Weights of a small transformer language model: LayerNorm before each block.
Each number is 500 + 25 x the weight over its row's rms, rounded and kept within 0 to 999. Layers, rows and columns count from 0. Numbers have three digits each. The size before them is the row's rms in percent of the matrix's.

# layer 12 MLP gate, 256x96, rms 0.162, rows 189-237, columns 0-95
101:504488528471524504490470521503494488530466530576487509532526524478467491511484563496526517514431516500539434476495491443480497489487460490512493491519530513475479501515485510485479498492547503509504514477530495504506488464530539478496507513472502510523504526548503524518477493496494508539
087:538485464465512508473505511516527495498457502518502496523520489509454475512495501508564503492527507550499524515503525506502502472508535522497552454525524474485486465509434465513473488509509522499493525519510487434476476499496511518530519494463463484526535542520498516478509498529543484470
105:496509490515491528508525504526534494513539494467520499536492513494478497518465528473555473521530489507510475483472487491544485491534507491533498495534479499452536512508512516494466545468495492514502530479529481407480451532529510507501486462497501467489466496521456525477483502517468516491
101:509469507494470527507509477442480512473472482505499470515512499511500461523508447491464502467505437505466496496522514499465505511519513437468500503516519532508533500516542463505503488485517498509509531526485525482497542521472492494463501522499516516494508535494531566516487490519459438527
101:495498511512530489504549481489460498524539560507532487498478531543500479491480489496480448459508518444484510479502493485531480515474508533504542510494479523438482502514495493489508516548484451496511571470518518510516523508473468466485504500484499493503510553486513508501497528506479481533
095:497536489511513543469548522478503485534475484508470501531488483493509481471524488501508480478534504492476510537514532476472546507539485505469524502506495489497462468518526442497487507472487449448517494454519466487523491519515462485513482475491503488544477526496477478464519544520516547525
100:483500476481516496464487521532499541467522481477578476492522498525479499552488490520426514474498502479496525482477498463520483518493505488489466490527509551497498528529494467544482488509488504501514493480481506493464498500517528484495553484481519430473494508521501525531510487478548485489
091:503523477493520554494499483467501429475481458499521488516520489511511514521496474497492518462479450531527477495524495492478506492500481516473460531471515489476509490486510495516471531482494549485432510500455542485469500538509530476488472493472488558458514516479509547483509518516506492493
091:495504501514556500459511499457495481455485505498531454512531503499510501491489493546500511521502490510510477566498511464492552498533485514533473495499526498471482511505509464551484507467490487515491481493549511464511470512482511517462514503500497510439497513527505489481508478438569482488
099:490494495485487512484512514516454467480463456511517497520522515490524468467462509489449496473479499495525516471488486524576506507508502507498556518502537506517507545490530548434489500545507465485493508488504474465524480491486485553530493509501462529514507522489507483535516492476523519526
100:480475526547458494500498504531490474511491521507452501517500507466497510487473485520499518447510522481485532520502495566502501494445505546521528479497499513509516482492480458513463525547534507504495495442502509479478482495522496543486529501433476516465547507494470502458499508475517508487
101:527501519506522527523456507496480499515518466543533519510485486509460505511471518505476467513518531478518503478475549493460490449514501488457581501508489506454505468489510486484460508444482494513459481440480507473497494500519505533523478496487512513496526482524492511451493471515479525492
101:483509494499493535455482491477454477486490525500439516508492521489519459560504481509541539510476477500527543523471536472502526507460500505476511550451509507490489486503480502484425485460502528521507495508526497477478470488510528503513470506496489509503467517515493517495516501570502487480
092:481527504527553531544524502488537491487505516476518503525552483475551506428500505502487529464500499510495499484467484486474526499515515489499491527528493505496475511563517492510501471529495463490520472471549556510506533489519514488520461518506538498499478522511505488542479485518448519507
109:491451498506480474521527501465500553441467486486513507531504509461492504514515473502495548489493538475492458494537455495544527523528525515493478497470507498527470524540483474487474487462493519496499514472508495487461478477469452474513494463453489480481510503483449492489498538510499534494
101:494491475488473473526506500508545517461550502490513490496477525489584518493475500520466496495488505496499540500541520455505483506459545503487479503529479510484492474485551501477526450478523494494498544454535475526523503439502531496480509513508509485507513543486487505517530485485475468497
104:471470508533480518472509480497454519450544511526515493495516528492527449545495492513494524511496514511527512514542500525498495483450473490564526468463543486488531492494507510506488514524496472496453518445539486494475484491544466484476496526475522491479519522507494513479514495516512544464
103:475478514523526521517514497481494436466454489508484510499541466462528511525531510457464503501471528477461469534530477532537509480467470462493466475506460475493479485493521503501462480487490504496511518412501492497517462498499444523520509511483513500509521490523479499502480496492495490519
112:461525498517511497542500507527529557473463522498514515487527525500518507500481483499509511505482489493513504507498538498486437482502531502504540473512480515479482514499484512481489516491495534521482511461522461468504476450474460505451509458476518537472509489522546508504464431502545543499
109:508494457462508508495511539466503490521494542485530479472503465485473466501508480508476472461462542519481520503495516519482473492498487540525519502470490490484477507491467449495532509479517488504498478466467443520466497469464453533508525495545505459481510526525519475525491492547545506488
106:507494488519501500497508478506491502512482527456506532524483461473548486476530486515525474483474483467495490464506476515503480483530521475506496465613504514468544540508502506499522499583524501473490491504488473469504474505481481484521507458510506488460508487503502462493500517499528493491
104:526508493497479504530461493439535513490542498522549494475472524538507477492558498496490507514511471525481503485522471499526488507515514519514468482482481493517512505517505534466463504473515509477518497472497492478496452500469487535499458489505514449460490492492462477518597500517502513518
101:487541454494516474528507502541496479441487511564511495508497487520530532498537508522522443499530517471496476518467481468450481543487462502486509515534494492508532498515521484429494495460468468469480486502527470471492531497493537489520505471523495476479490513504526497490517506480494519504
095:494451467530491506503456512511491514511465505547520471498514460464499473504480469542490521485522547517496539529460505539501478564514459445546521534486487495535511517502491483498502514485545526523528470510533509492494460498501510475515479501497495548512492479511523490477504497514530530484
107:493493460539528515499504548490466532490526486470490509542519480482474480483539510472496522451499459491490509512486506457503521444488517514532502524484525509499498505557499468459482518432477480497498507485499475485541555498516454512523538524500477527510468511500518519467474514506514508505
109:473489481498507495519502446511510511505526459541473515498483485497543514512486528514468502496510498498488452497543482443504569522495478516501499505465513510507506500506514485466498499502495468519529519515476423476454455502465539517528506496496516490458499511518475519530504472492478551538
104:497532513511492478486499502489449452473489504509505456562509527492496505500552511530495507491512494534494517527484454478471497520517465498581498486508495531523510540540506503511498509508489514479525498492514488508500503495490504527555501523431504508460493521550452482531512521511490489465
094:484484491490505504510533500552501506498506525490544524470522469509463508513468525494440466523487516459499491538505452526502485520527479511478493522465516520449496487488477509559509518492488495535501491487465513501486488511494514495551482517546544519541555495527473535519512519541495479510
104:499509446480510494522502510469513509485496548521498512535495508448473515522459492482526487488477496498509506505553484480493491518495480440531491527487501505487564538479515463471506476477502489482517510482479503477548499509567524491498521520501529454489509443497479492454500538544496493497
089:522495482507513495497495515496463513484530511499458510533541502508538498514529491532474564471513458513473519479458498475490462496470492504437492486486515485555494499516518489529473524514475485509544520479510451486499460523471477521499472512485505517507492497544460504476502469550534496540
105:490475485522542477494513465492475471494498503553515473547487501438473500471496448496488511545513512514479476519501522522492524480509536477526517527517488510505517532501491499507508476527528489477484593477513477538486481516524486491459478522504484497508482497528509444537514513530524489512
098:496494465466488476508528441497485481508522500499552466504492444556531517501510523502526458477457498481532476487470580511507507514494510506507498494443495508489509445515513501510469531480507516477523508477495510506501474503498517475509446502476541479469529505505502517493552522483493512498
093:506475507502505496578522468515509490521485491513492470513455511515510496500501524513494440505509478500504536487516488450503486505521518500491482454533511506512500523523506506509452487486492485548477530524525452506450512576462460488486520539492496460483517499483477549493525491491475487484
108:483481525520513494515522491490551492505476477483542503517457491483486484519559465517499510453503450455504485499498482531475478532510503477496526508519453452490507577534543500475497530511512550542488525486523536475504482480480492509507500481504480503531518509502456472498490488518513487474
092:506464504519432530496492489483510520467515511454501491484496529498508523528520468451516494501504500502505462522512486484557488534457522446520534528468474481509511490510502485477505524492462460469461458453469524514501484497521483527479444502457541518490492493474494521523501515495520510500
105:493458486535535491520491490528451493530497514479481505514483494491518466493496500493512529510538484531449499468494506463511530507486427491461534488496490490488484471512508477489496447509438492442534486459459487474513477473493452522515513486516508494500531553480471514518494508490495504491
105:487486520494483492517460477520486503464495483498495503479540502537484527522517546531536500485476475498447498516469508453489456511561535505518502513510493491506509554476585520501516505491476491444478485459493508489518493506486513479513463494514514521528507489469482487544514539495493531515
103:502505471505419501485477533481515531489497540515525523503498499475480510489517489500475485471467534493511441509503490507512527528486519499519472519481512511489423514484538523466532486464497502529526470504516491495530471502468474516490492531537518496495526458497481483437516530531474513472
104:476536497488528547491476504500489515476468562484514471511486488449501491493476484473485475455506499485460490503502507437493525501448490561457505548509510497512544493521549481508475502532511500557465523515499478493460493500489491542514492508496516516475518515523517480508528502489479483527
097:510488510488474495487448495480473501490551514527539549479517503528510475488529497524462513510491517530538476502494535503489499551463491485495461499516489493499442515489479459495522524507521484479475500505442514450490454479531527533517475538499474522469500489530547488508473473532494507495
103:510505488467466500503527508508510504501516521490509483510486533505502491532527516483524495492472494515497511467512498482472520486494469486508565455493504463480523471498486459525523518480484541519545449526566495523501439433459491495507489480492539487488525492509508494513494531515517521567
103:476532493502512476495489488479482489522480490535523482474506497507567509468514540486464475484484489468520504479519523472526476484496474522469485526532500510482519527499484493558488494510522493506429571486520514494500462510518464483563463542487538487510527542504495510515505508503526501513
104:463483519501507486538499483515429470474513481496548479556518506465534499464516502511471542543477528509459483484490527506475518464526472474494497478509456520482513515522470467511506498503513497446505485483486498506486484487472504533504517492526506528502540502505501544502478448478448499482
111:527513480518520493550498539484479499479441519532502501492467493514509489504504447514494522459483530507509410496508518537491454481530508486519480484513499478531478495487494473511500482429495519456461488513487489515451504480510489499498487475439502489488478499500485469491500502507497546487
093:492562488509546509496491500509518501450478475535493511495507545472526511484513509467486448519481504500517460491482491475511470512474535488474493501521499517499488516470510484538510539483475506536531488460538502481499537495512542464508481495500507512481526498510526473505501484412547531535
105:477456465506525506483518471524467530540460534499482506519483526520487497482494490524458489496515537475508485521538486519499485446488465500482512475509479496477534540490516532507530487517508533473496564492520467524484438450526511499526463523491517516485529507534486486525497534518502473524
097:516489491488506515515504501465476470460497486482431501514518516495516450476523495554463554488491520459495490474499472481528486508494546475488494507482434474479481520488473516512492493502484482478513521481509508520507495477463543438523443498483480492529512487518479490498522500496469483552
098:476490525470541478485512537506462486506489519515515474515552481520505497499522489521507486529542490510489496503485477454481513438496529508503444528470523500489507483479456459523456511476519473484512526479471473534490461453520523521563513519466485495486490518505509465520473469483493482519
096:514527446502491471510499472525455507525511535443527473508483502510512486517490525515508490441476500476461496510489487496526470489519452487503502469521498530492479508502487512493493517495499491501497541480437530516564520463472506499469520569517510491486492496455539483488506510523496478545
# layer 12 MLP up, 256x96, rms 0.155, rows 189-236, columns 0-95
109:506438510489516473527465498487510482534526481503492486527479503455496512525513503519493535473465509527508477494516527528463495464459508504493525473500554486526497508491491557511529553515517478474527502465481474497524492426554453510510496499514489547524491526493519535514509503500495499494
091:536515487471484465513503445486519477543484489524514545540507497553489499503494491520512567479503493529540519477495524475506526493473537524506480485471524509503451481510484533528497500473529503538503499497478492492449471492526483490485517518528508480542533503483519448468475526492524515459
100:510485478549545505437488494480501538505504441475517523464509507484471498512556512516509503495457495493501540494500487494497515506493525495519488490524478495519504456495482453498473482482479502532472445467498541477556529473518483492538485510500517480491531512491476521444458496524509477507
104:528491477497518517461508501468501503472568537497445508514510476480533502524540515491468468487512536494469477485424474511496505456515500490474496480500501525542478490491535466517491504494509524458468493483469544488503484476489473514480506507474505513458543500483513460467483532515477480491
102:472508484506491503491471482459532533512504469519544535516518538529516542507458510476484500549477505494506525514548485468544518497498518504508521507507531481515510547461473524490490511516508500499534451482466513452474489484485516469483554499468528474509461495518485497451492520456469502491
102:516485460496457469477530463500511516511480504506514496501481466516530483440513507498538546513460509451528522473483524489502478489514505486563530493518545461515488439526474469498502451484491522527508468470509498480531526491485491478497482486499515539501530529480487489483474482509540497526
097:470536433543510502494532516476522491489523498510508505486483513476455509499519522473466502500493508522485479514456470486511562519526528481511507504479482488533532498553531534513499479502476534541500496502490516484512532512539476509531514468531515499503472511525473490473483483494509587520
092:505463542496502539499491450453484484485530508471521505518511524486442433497477476484490483493519505513471523528476527475478481546472524527499506489490492525507478506468498513546513531484545507462501537505479462488506478530486454468473483514534457533508489506494485468477496497518503482530
103:509506505542519477499498545518510503505493525542489513495514453453519509497524485522508497540522526526469537520493444479464509482513485514500509471505509496511505523512497507546514504510486512530447514484510512463489440519449484521521511486507497546502510525526495472503535525455477425518
096:485457436474510467468500503512519478497481488485527525480500472504506490499472499489494462507491532518524493490516545539497515485480524506514496486473502529483503487475474512580469492511520525501485495500502513495503550547526505506523499512512471486459521505430543505519484542512486474434
091:532518456468479533507495515489521499462503479531510529456556502507566503510482505494481500517535470493495517521526494477508505522500555505509434514509543514508502510462507556502537526512467505479492522497469488499482513531542484486493526542552528502536472495505489462496521511515502491507
097:493542485488502534501501486510504492505471518547515465515500488491531511509513493505498520515518491499529523503571512510533476499453496488490498492452486401527521502515520514501452525486495458483528499505558508524478494545539502541490469482493493544480509504497468537525482510508485508504
096:507498504507518486484443545503527528486534475573520450496522488502487525497542481502500483467522488459468483492471459429459493511514515508467541536535507493544498531496502516506472496480472523490469507473541511470501506500461513481515531507480489513472479481512500501507499483486471527489
095:502507477484502511514543492473471494471524514477487511497455499487470525511524562502507459542516465475499479515513530500524477521541504446570480494500532512486493474513525527554480469491562497516527504497501513512553472506498497504497514523545545505492522495518460526496508497489490477511
113:485487505523467512530499552544522488533517496481486473528511521526513478503504553498542500515520484460545482474502490488544581493505534538528503527511531489535487527527476508533530515470532493535474525519515526475512469481513492486531512505494524484472523531481520485496481488514490546497
105:493487542515540515505517542525516489476480519530441513467478501442476521548505492495506505487543494519492497528481485469538514502522488515504469456449523501515493513489503488510524512522541519487500444472514523521533541485488471485508476504529450528503486520494494510468509551519528532520
093:473467515557490521533500486502520514483497496458501437505509525520480486469486509482493551503478498533474549543494503520494485528509470507491481526505501485495508508478465496488491474493487503491519514520507478498511529474460519462465576494507487520507462445516533494456473531514533487458
110:508480506513543487466490502489516477487473533503493581524483452513482499488475490503478513485510532473488469455484505499491471534516523431497474485451497498459501535489499529496512497458536562518500503497502526510459450489511472478478525500507503478494519468490534514537467504495508519500
117:531515441498502448512451487507489491534481489509531496472482560510499515463490502482527495503490503471503504485551519502530455521510507487509478486545526504477484509547538478541499483477477476484509501523548513485495523483515471479509476493419511508491492476531508485524495516529550502500
103:518527526500447489534486493501478547524545490506488500485487542428473517537480544532484506491479535483505504571471469525510506504493473469501486478457490508481497482510470576469508524462514533530512471514521504497513498528484469543494498484505517489496493495509482500514510515526498489499
114:522471520501516498472500523436499500444496540478509509488497469500472517508523467479454483516530494547510486503500478524521487479539549487514508502485523516523472530544530486537515494507486493500462453525494504545514463530483531490503485503470517479498464516540504488515549520504473499446
099:543543508548526489470506494476477470512474479492487481489475463491502503486493469472554494503517524518488537500497524476501511478482521483517520513508516545502518497526535504476552476486469438478481496465508489509472535448483470477478485534499498490537526529539489480463541476521493516534
096:527501517486536496513491487561501474465528478489516548520484499536501510515497503496522532503514478517462483528506518449524487513508535517513492473519493514499480510469452519502513485502481509467481516509494510440548546498519533468432460492507533522480459460471491496502495489474514545512
086:537490496519513456484492487493525524465495464523498501472507510486550495512485491506477502463536481513506448558508526488520521488498495530549484514549521487509550504472476501491506522466528485525569537510514479475447503483524472506463498506484539504504466500508499513501496461552490524503
101:495489468517487486547485487488538511513479493523527518513513521481503499480501534509532519519540519476549470530514478523529499479498475515463490514538505505519477478484480510574482502520509524542476476472489506521516482480520519538476531507468486498559513519492522523530513423493532464510
106:519484519472544467500491494509484500502509485463530511463563462527516510524497493513462482502473501494484519477491530499513513459522524478443484507467483521535506491530473499482500489515448499531493543534463466491446448481512482504501499489476476467520522514527494476537475467503462497531
102:480463479447504501536529503482516529505497487453474502494516531533512483476462525531535495547506499508502556523525495529512460533512503499524509503518512490497479516484538458468496495495515495455485512534474475472522513485480501512465515538529502503489493477475546494519515455540552461520
103:498503510506517492505509526504513506503498471540490491489530533534490508499543533521549510490497490462410518523533539476456506521553523491471461528500521508538486490536505563503498472505524522505552479492525502487507477512504482516509495505490479441495482486535475485493502459504498480513
096:568546500500509453503508516493510492494522469469498525540505504511475525500463517463489486490459529493480509473545516498503479475527485536474484514504510490445454540520468519456518515486535516547523487476483509526491482482540502497515500457510476534504518534480512484472529483518510491545
092:503511530540475515480480520551528534478483550500523465474491509481481502522527463470531499485533508499460522500536467528543515492498501536451510531547467470478513501458478513498501498495491474446448498500517481525514476474489482478516513468469487514516510502509507502494489495515446510548
106:470493497512479497551453532499511444478470526472511520504517487534492488498494478492500540453535499495474500448509521465503537494509462491480496459529526494510531546507499482442490502508480482515498489481490530523549471486526509510501489503506500497485538473545535501510528448456487474498
095:505487545517542503495523497435508496437482477513485496496493501483435481492491488505524506493481532495480527528471489512511487472498551486496473491487550473476458541518508513470529462505510518476532518518498455493523519491526488522479465503520481498520545539498536503493463518533487539486
102:510519475529460511494472495514536525527500537495514516501485534512536534512485522497501502468469508485525517524486506517463513449541509500548456495464556503537479493461504568488524483508479499506492482464536504509499512492509484524512523499499516466543511521521503469490481570490474533512
096:503506492511499518456490491490443452503466519479496526512475503502522434493485502528505480477517480448494472548499510521503526503495516498471521511525490493474547503489484519503507528469543512542501451490482515569478537502486503506519556466474538519500493495507517457487482475514517482530
094:495464462514551510482530502475492463475473457473504482487486513520473507491487506495494411489565499479493479502511502495514506515491502474534475478525486503474493556460496478526489509484542481523521527530478484506529461531545550482491492476507481518529499504499478508488479456503491472504
108:535481477515531498510513535531512542488475502491441523532528500533500494503483520492493523453498532515518515520508461520508488510527517520470499543478528511506505508465554471485505466515485480478501539457453509492453484544516471487471493525492457484519512533477460463522507470539498497515
110:509495481525497534530532493568510502500485485464494482505503465521492503478493482483516524486495510480462545532551476463521542511537485464543528476443526505483497514500514501484528525498537463502531491464485498469456534518490507497506554478507525490501502526485480536479459487487533482516
095:472507535508531458504492479559483522479462528490480501496521527488494484523504496514497499515510470521488474480544446542492521540538470483531528507522452495521519495508472543517522492519462504487507469508532493500522518454501525527516521486517481471532499448455498488517477519486551484524
111:518520492508499466534495498498439512505453545518474449470544559493502491459493476469491524473483507487444534489476523485505505530548524522513463491508479491519521541509500494470494497492521487519501494489501501566481470500527474483501471494496507516479523434479514514493509497478469507502
093:475506468500488521499474527516474559487529506507527500500476508500454556512494523510499530494486488494530479541471455511495459502539462486524471508483487469502505534529500504497448484521446487554457475490504507485507534519507513495540478508467497500525518497504452509477464478458534501484
094:475452520488485545454522525539479516524496503496492469458517513505498484501584538511484519510517532500484476495495476513486525552469478489438483489507537491490499448479506494482531501501484502505534549487511490488472522485485506509494487488531538486503496486516518547502486503451532516468
105:459482509529489492459509501483526444440461514492473476524505505435499503497493490473505496553489491521485519484509513510493566492480518483524473510472501469491482442507485462493502520532514535511519496436542506510481463516494513520500478479514504515489516508498464481533523513507499450497
102:471482515471526472464539462509516551518459508480493485505506513521509496500457496477551489474494462493470478548522528518508483508524493493459483473512498494535517533524455484510492526511505504501528521545475439522568488519510469512490470502474505523514493496516505510474549503512534485523
092:496487513489480508480463472524453503492503539461511491458504495489505480540489497525535466503467485493507482532474493478541482495487528534492487521497512502468549468475491515473528488511557441518507482517497555491491507509500534475453531477483497500511524539503551446493479534480515487486
084:486542504508528510502504484464493489450495514508512475541510467454490496476533496525502524480497530496485501521485537533469518502496524502543443481426524504523525518525498539503487477499467493458500531513527483518522513470522506455490447542483485505481471495489492475508494523560516484499
101:501448521477534540466489519509518516512487503483495481461496487493515476531484500484540515499518492525563493514507476519435487492540542488495471499493528537469474509508527500531509501496506497515535491472507460530487482418452499498537504506521491502551470478498502500505494507471506474459
087:476518496463523496520465438509537519521538467509467509544525458499482466518503483520454482490480506439509521499513500518516491446501479530497527526524488510506528540476484538513497505489495502527463474501489517480508471499535460529519488491490493490491537510472508496504528541470567494494
104:464486515480498450508493494536502477495499503498486491502515506513509545471479532474465517468471483511526516512502487493516504495452535505550503562453526482520499506554524456506506470533504513503509502452454494529500524483434490519464513474508552493467509489510537513508522501466501499475
# layer 12 MLP down (transposed), 256x96, rms 0.157, rows 189-236, columns 0-95
111:504532485508509501495516483516514451508455543457509480495512500518506473489510534489485500530490483493535508523541532552478483456499511510475537494505459492512525513505495511460455487497478531482444469490500448537515510498481504479455500484466494486511481506469554486532456492511497488553
099:470500496482450520477500504506501481493505509502493497493495579497532537487510500502485492492532514485506505519509489439476492508492501454456510492487499482476492500560548492562517486533527476488508477482506541543471516490509489491517465469584515478496509466471501467483492480489485512499
094:462522486516476489505509505495512546492507532562472496497472461476490479495520511479538552502517484512565467494488501507497500536530478479558541485509492473452505502527519497492456521496516502521486517527526515447479488499473506491476508499461509489494529468536486515529472503523552509474
095:525549478536541510524474476487495468468506552501536493528517497463534480522480513481451520533515513514468499524552487515545473497480465525572509524494443516501528492526492488482518507503516468536510496480504532478498493501505502494492542518444495488467511513500505491522510485506527500479
104:485511510512488490513509507483536447505525497487509502520454544523482476461492507542542533532489512487512513488497557474496477525461519516512505471526504533482484501537539446479500537481514535529523545488473491504500519494500488507499493530489500501530441493517482515496472561456503537524
107:511510483493483512503483505497468482491516521474491454494481475546471529512529513518509454540442503510447494518506514485445506452529504469534470545474507477492520476517521517535483466508468504556502477476487476506502496551513499516517530488502498499535497494499496515472507536458524492553
101:435508502499493495550521532499510499510507476505502469498499492531465465504462517501517510465495539499505538493490537516476516493507457473511477451504503514526470508477495517525500471553436472480495530491515477518496498474469472524545504488545522489496525476494436518455528517501503479481
098:468507491466477486491522503463538485496528540535502489524507489477553521437539474499486434480467489489501493529466488518482516494534468525502515516497505536472483491521485485483487489518481456498532527490517544476498473522450515490527492478523487439526475459505489490514491488489501537491
094:506471485473509535487463497503491458515532467492527468499492520517497539511516534468512498494526520490542472489473556505504556478521521523536493537465479476508510466457471524473496488461528502492533503507486506533502499455525474479497505471481492465515513484502507500506476481583499532520
101:539494543487468564511491513473506481500524507486479534492488481493530490535520524502484485527521466519541500539514556499498514514492474511521516472485484481499462518475489502480500502465488505515513474486476537508475453516479547493486484553505514484521489495535496552535474429510476480527
100:485496552517498488516532507533483496541476510490501539515494528519486528509501519507493517498482517524484525501486476462499469467474517492556533457478483524521466485491499475469390498515508505513504485474458476473536483475499511507542493461483512509498521521480521511484534509474484533488
093:473503492489458491485456538511495474524503493500517457503495547531501409499509495511539498515511503491476435506504498523493533468454550525494515488480523502475516559493486505506505518486467502514459469491499483525504481488497459516523541478510477506476481527503516494489499526467465512472
099:536471511517499509497528521453495506547490490514484464510494488505498515504517499510476509483507513538463497479459468507486477487522535468540584486485506526521513514486476523472531493474490476526456481491532451557483487513520550533495468465500497486466504488524500471500487471460481495521
094:479440506524491514495526493496506528484507494513452497499545513485484464479495509478540483499495478512491507526477504471476517461509482523499484462487493523505504449502500497527499470474474465565508485516539569472474487493548499514508475538553476543549514493463493509471501479500501515506
103:522483500476463491436513513498538486479467469463473495465488499485500531526525467521479544533491499473505505498498493472547517499500510513532492456502490462536481487507490539506503476508503480522521535506515488481463538501486487523549539467440564494479514477468528518491496496523503514522
096:510494526520510439516448486498495507502441465483487471513492487507489491519491535517484520529508473477486481506516483543505525505473488459524469455526470443494490527443481511510500493498528479503520499508510525462526518521501467473514509531530486517515553538518532512454515483491532467484
107:492524495528480486544493487503480523481521474452529510464469504466496497470488494522522488501479535488518519462490470446459483508568555477480545498532492492503483451507524512486532489483499514497540513528455502528495528462506488519500484499518527505515484447499480495457482491479513511535
103:521486518485511481491502481537454502498472491451497514492463478529522495523444549483525495560494490486461510506481514486530484490516526484477515467539489486478509489452491517495512534448493450498520516475496541516507528513510504538479518515495489497530506552521527526479464472494546478524
109:558525494500555451506478486516483470494516521506484470530492455476495515489500515484453475432517493486501501496494514490433491494536536507512479456489500476498465487524525495500476515462507489518484506548489503535500512487513490488527536552478517530542493498466507472500491530500505530468
097:522487474470484545518513466494487513508507463504541504478453529525481499475537475504472513487502467522502488438478502505518467491501496528489520512457525497533540526501479509515468539512516447529548527474468555483533498498519530499517468506483478517499483531490520512537518478523522466523
103:479522481494531492474512508502501507521511490534507534474478524517475509483460483495496461486509458492517504483531517523541554507495539501521467515459521451481499540496496473498501494480477478489477450492487489472484491520484518489534514526494440464445462481516488554515511534450516506470
105:496492509483516456541507475482456525510466486520492493563508482477522487512456532495504488507511494514475475522563508556492506497499538478473530522486522478536486512457485518467517511537480504482475518465511490521541494501480483494463489520552536474504467459510532505510471509513524470526
101:524516492465487487496484527521520466467511504448471480498490521436517456519495480507500488514484504487474478499508500500519504548518473464495468456490479496532499486546476536501509445487505513488474506556523460487506508536548527508523498477569496480539499488505536488467484498503507470489
096:513504503489508519499496515452506506495518512504534524524495493460499520505520490476498474495548582475497474502492479475499475522469486504505534510530458519512524486473519519520435451489506490529479482490516551538527454485547487505525512534550478507492519513529495497516483529475500462468
105:489490461524468542457480514517539485486435511517483486516483495512541517485517467464462450454497519536502475507500492517524488530448501493477470519436481497515504502511496515498522508517482496521529504525455504505500493515492528510501452496545484490491551503498516512520460532536524492495
078:490466500544502507491511504469512535459526462488466517518480455552467530459470513528506536436521498495551520514535516518444511506514512521520511494497495512489498510488529474488548525513507535489529505494526497491503495501492505526553481511494500512481481509474473511431522525499510502537
106:495548490506528493462480540485440494493506474500503472533486479480509487489535513523464530447495542525510493492515506470516506479490497499508487487495497514515528504474459551504504541514520515521506460486479532499509484492537485524537524479474577515524488502509471431497514496457499519511
104:466514502522438484518482523513491478498482478520516508482498503538467515526484522478481538526525467521532467492510470519525511479443506499498525515513510518517469512481540492477543459524507521536481538530495523477536538557532475525472492521505476481499460515488477556488518476518493490499
097:477541479531498481505472484493486512465493495523543508501464514523492491477504536515513497518528481497539529498438493505487521470512574478486498462474466502499484463438452509462530507527525504490447512494474520509516480504507476500514498494459508457469462509484462492477534502515486512508
091:505552483449533503469505505504528479522474466502537540526508526497502483537540477441538446473470532508518465491492465482476503498494515497525475512499499549517496535495538501476494500545522508473483479461485494496490530491534505481533501480499475476500518554490489496485526533530483479502
101:514494512473510507487528503517499518494523463538483492483508495476485502503503472437493529537536475481482456513504513501506477543484489490489535537498512485469490533487517511510502515565509497479511530486514493457460518499462474459504469475546550445511465475529505496500521517549482482459
104:519455507487528502546476516564456527510506500496503467504500529512498494518479513486525499499499444510468508485483488489491481484511495493455564523458516473525550508476489504519484502510495531490512503542487525487515505491557492511485540530565468503515483489475495542516529464513502465489
089:459495510468530496495492536496479501499487488492498531520489535459473542476554521507471502499468519538437467467526519487509511519468488473487514464506515549494516507525493503451517494544485516471505513471468545474478475517516541495475498478507493523521477485528515437471509491531515506488
101:491498472443500466535494502484529449505519493514458528519480475540507461497475480540517493500516510513505540501476533513522503500511506464489528546498495443511531477484481503485485530514488472488501493514507508501508505501482552457477466505502450498577488498477471469543492509522498477532
100:521512478508518492491540477500532429504490494511476454525497515460488495485478517518500512505530514472493530478488493499476483469515524503493500527526514476511485476443468491537490483496479592508473534489529514538489503498475505475478463496503474459511479504527482455475453488524487480533
104:543534449497451509514530487443506525461463461513488501510555527501489478547539487478509509485503475537502511506477486494485484470467473447525498472513503508514484469475511490521463495498490490500509472482497484510516474512505505488466471476547490505496525493537483491526513480488448507559
102:504517494482544526502505492552534497454505492534497488459513476489469486522500550516502528488479541508518538515464501485511473483469510477525509519496456523535516538470511466517475455483459495486494520490478455503494514479454565493500498504556485502499487510487492511549501472511479537491
098:511491518482471450529514533452534492532458485510521518482517506513512492513541492517471468490514513475486466482462497521498508458496540498469466490502527516478467533503513471537516507491510507490508501463451470481528514558511466483525463505520523505500543524490520547516529504532489549480
113:473486486517523484457508507476517519522479508496468500489476492527464542492548510496461519475479488476485523488511503561499468502547489494503521489512526514500527482521520488480517500476549466511424536480538524558515516482517485472489504505471504534568493486500504514465520520481494476493
101:562494502466505516499507461477520489498497525529499471468480515486522504489469493475512492516495488482474570518489541476486532459517548514515521511524495528526477502509491478500489508481537577482471493523545475548478525470483501484509480472493515553508513495534522512481500459515470512495
108:457508485524478507462487514514472527499478490530467524483504460511532524479481498486450523489500468495483495483512461526518504491459517500493494501506505528484472505519484491444526464494524513516488507499469503519467510539535508428522523513551459481529481515533476474500530471551483476459
099:494478555510508485453508514476518491564488508461566494507525514475492509483450510487505542470550498514478541504504465493501504466499510528485476517530522471525438508475469459514481505519542517466489508495525477488490498517462492487492527516537476495481491504479486517484483510449514511507
092:485516518489545499467529485469560486495503487460503542495492504463497520549502510531477444480524494502513508525522489474467493470465502509513500501465505476491493499517487529508529556500520467509494480542490500507518493480478548555513508519505478471483511487479506461519478529442519473552
093:463480508478508494533513506470494488514452517488512520480490521525464520484465548516480512519497556524483445505473447502493471509473472476509449538526497487551533521500463493510486512512500485481493547513515493479499538510478454514494515473483491526487481529492483499513460463532489519549
093:504533494505520498496508476488483513495562508446517471511513521509477538515499495523508529468479516531488514468515495521505572518471473527495520483548473498542481515467505478479486529504530497481487473471486508513505483514481484500489526503490518508436520500499480539457424528487464472493
109:491464499478508447480497473576498513527475532491487472507500482493525512477430481489548498471515535482476469523475489491493513477493488501444519522496534522505481499461484491571468465462486494507510523492483476525495482477521505506495518521523528476472519488498482505486531504481492451510
095:469472493472511478483479432497506480489488509485499480510512505482487513517488481519493512504412548474498522553485501484465485540529476517527484475513507515551481551511533525493478550507489480493496508522496514477512519501491498511502511463493444514532516520474525460516503534450505487509
107:470447526486511470487489487534536479496526482525514483515487488476517488514562474496481480498459463519506508494501520524502508482554510515479461481504521514483511453472504512490463510501492508506420554511462478496494482541487540540480494485452484521510488480529509528481500523509526501528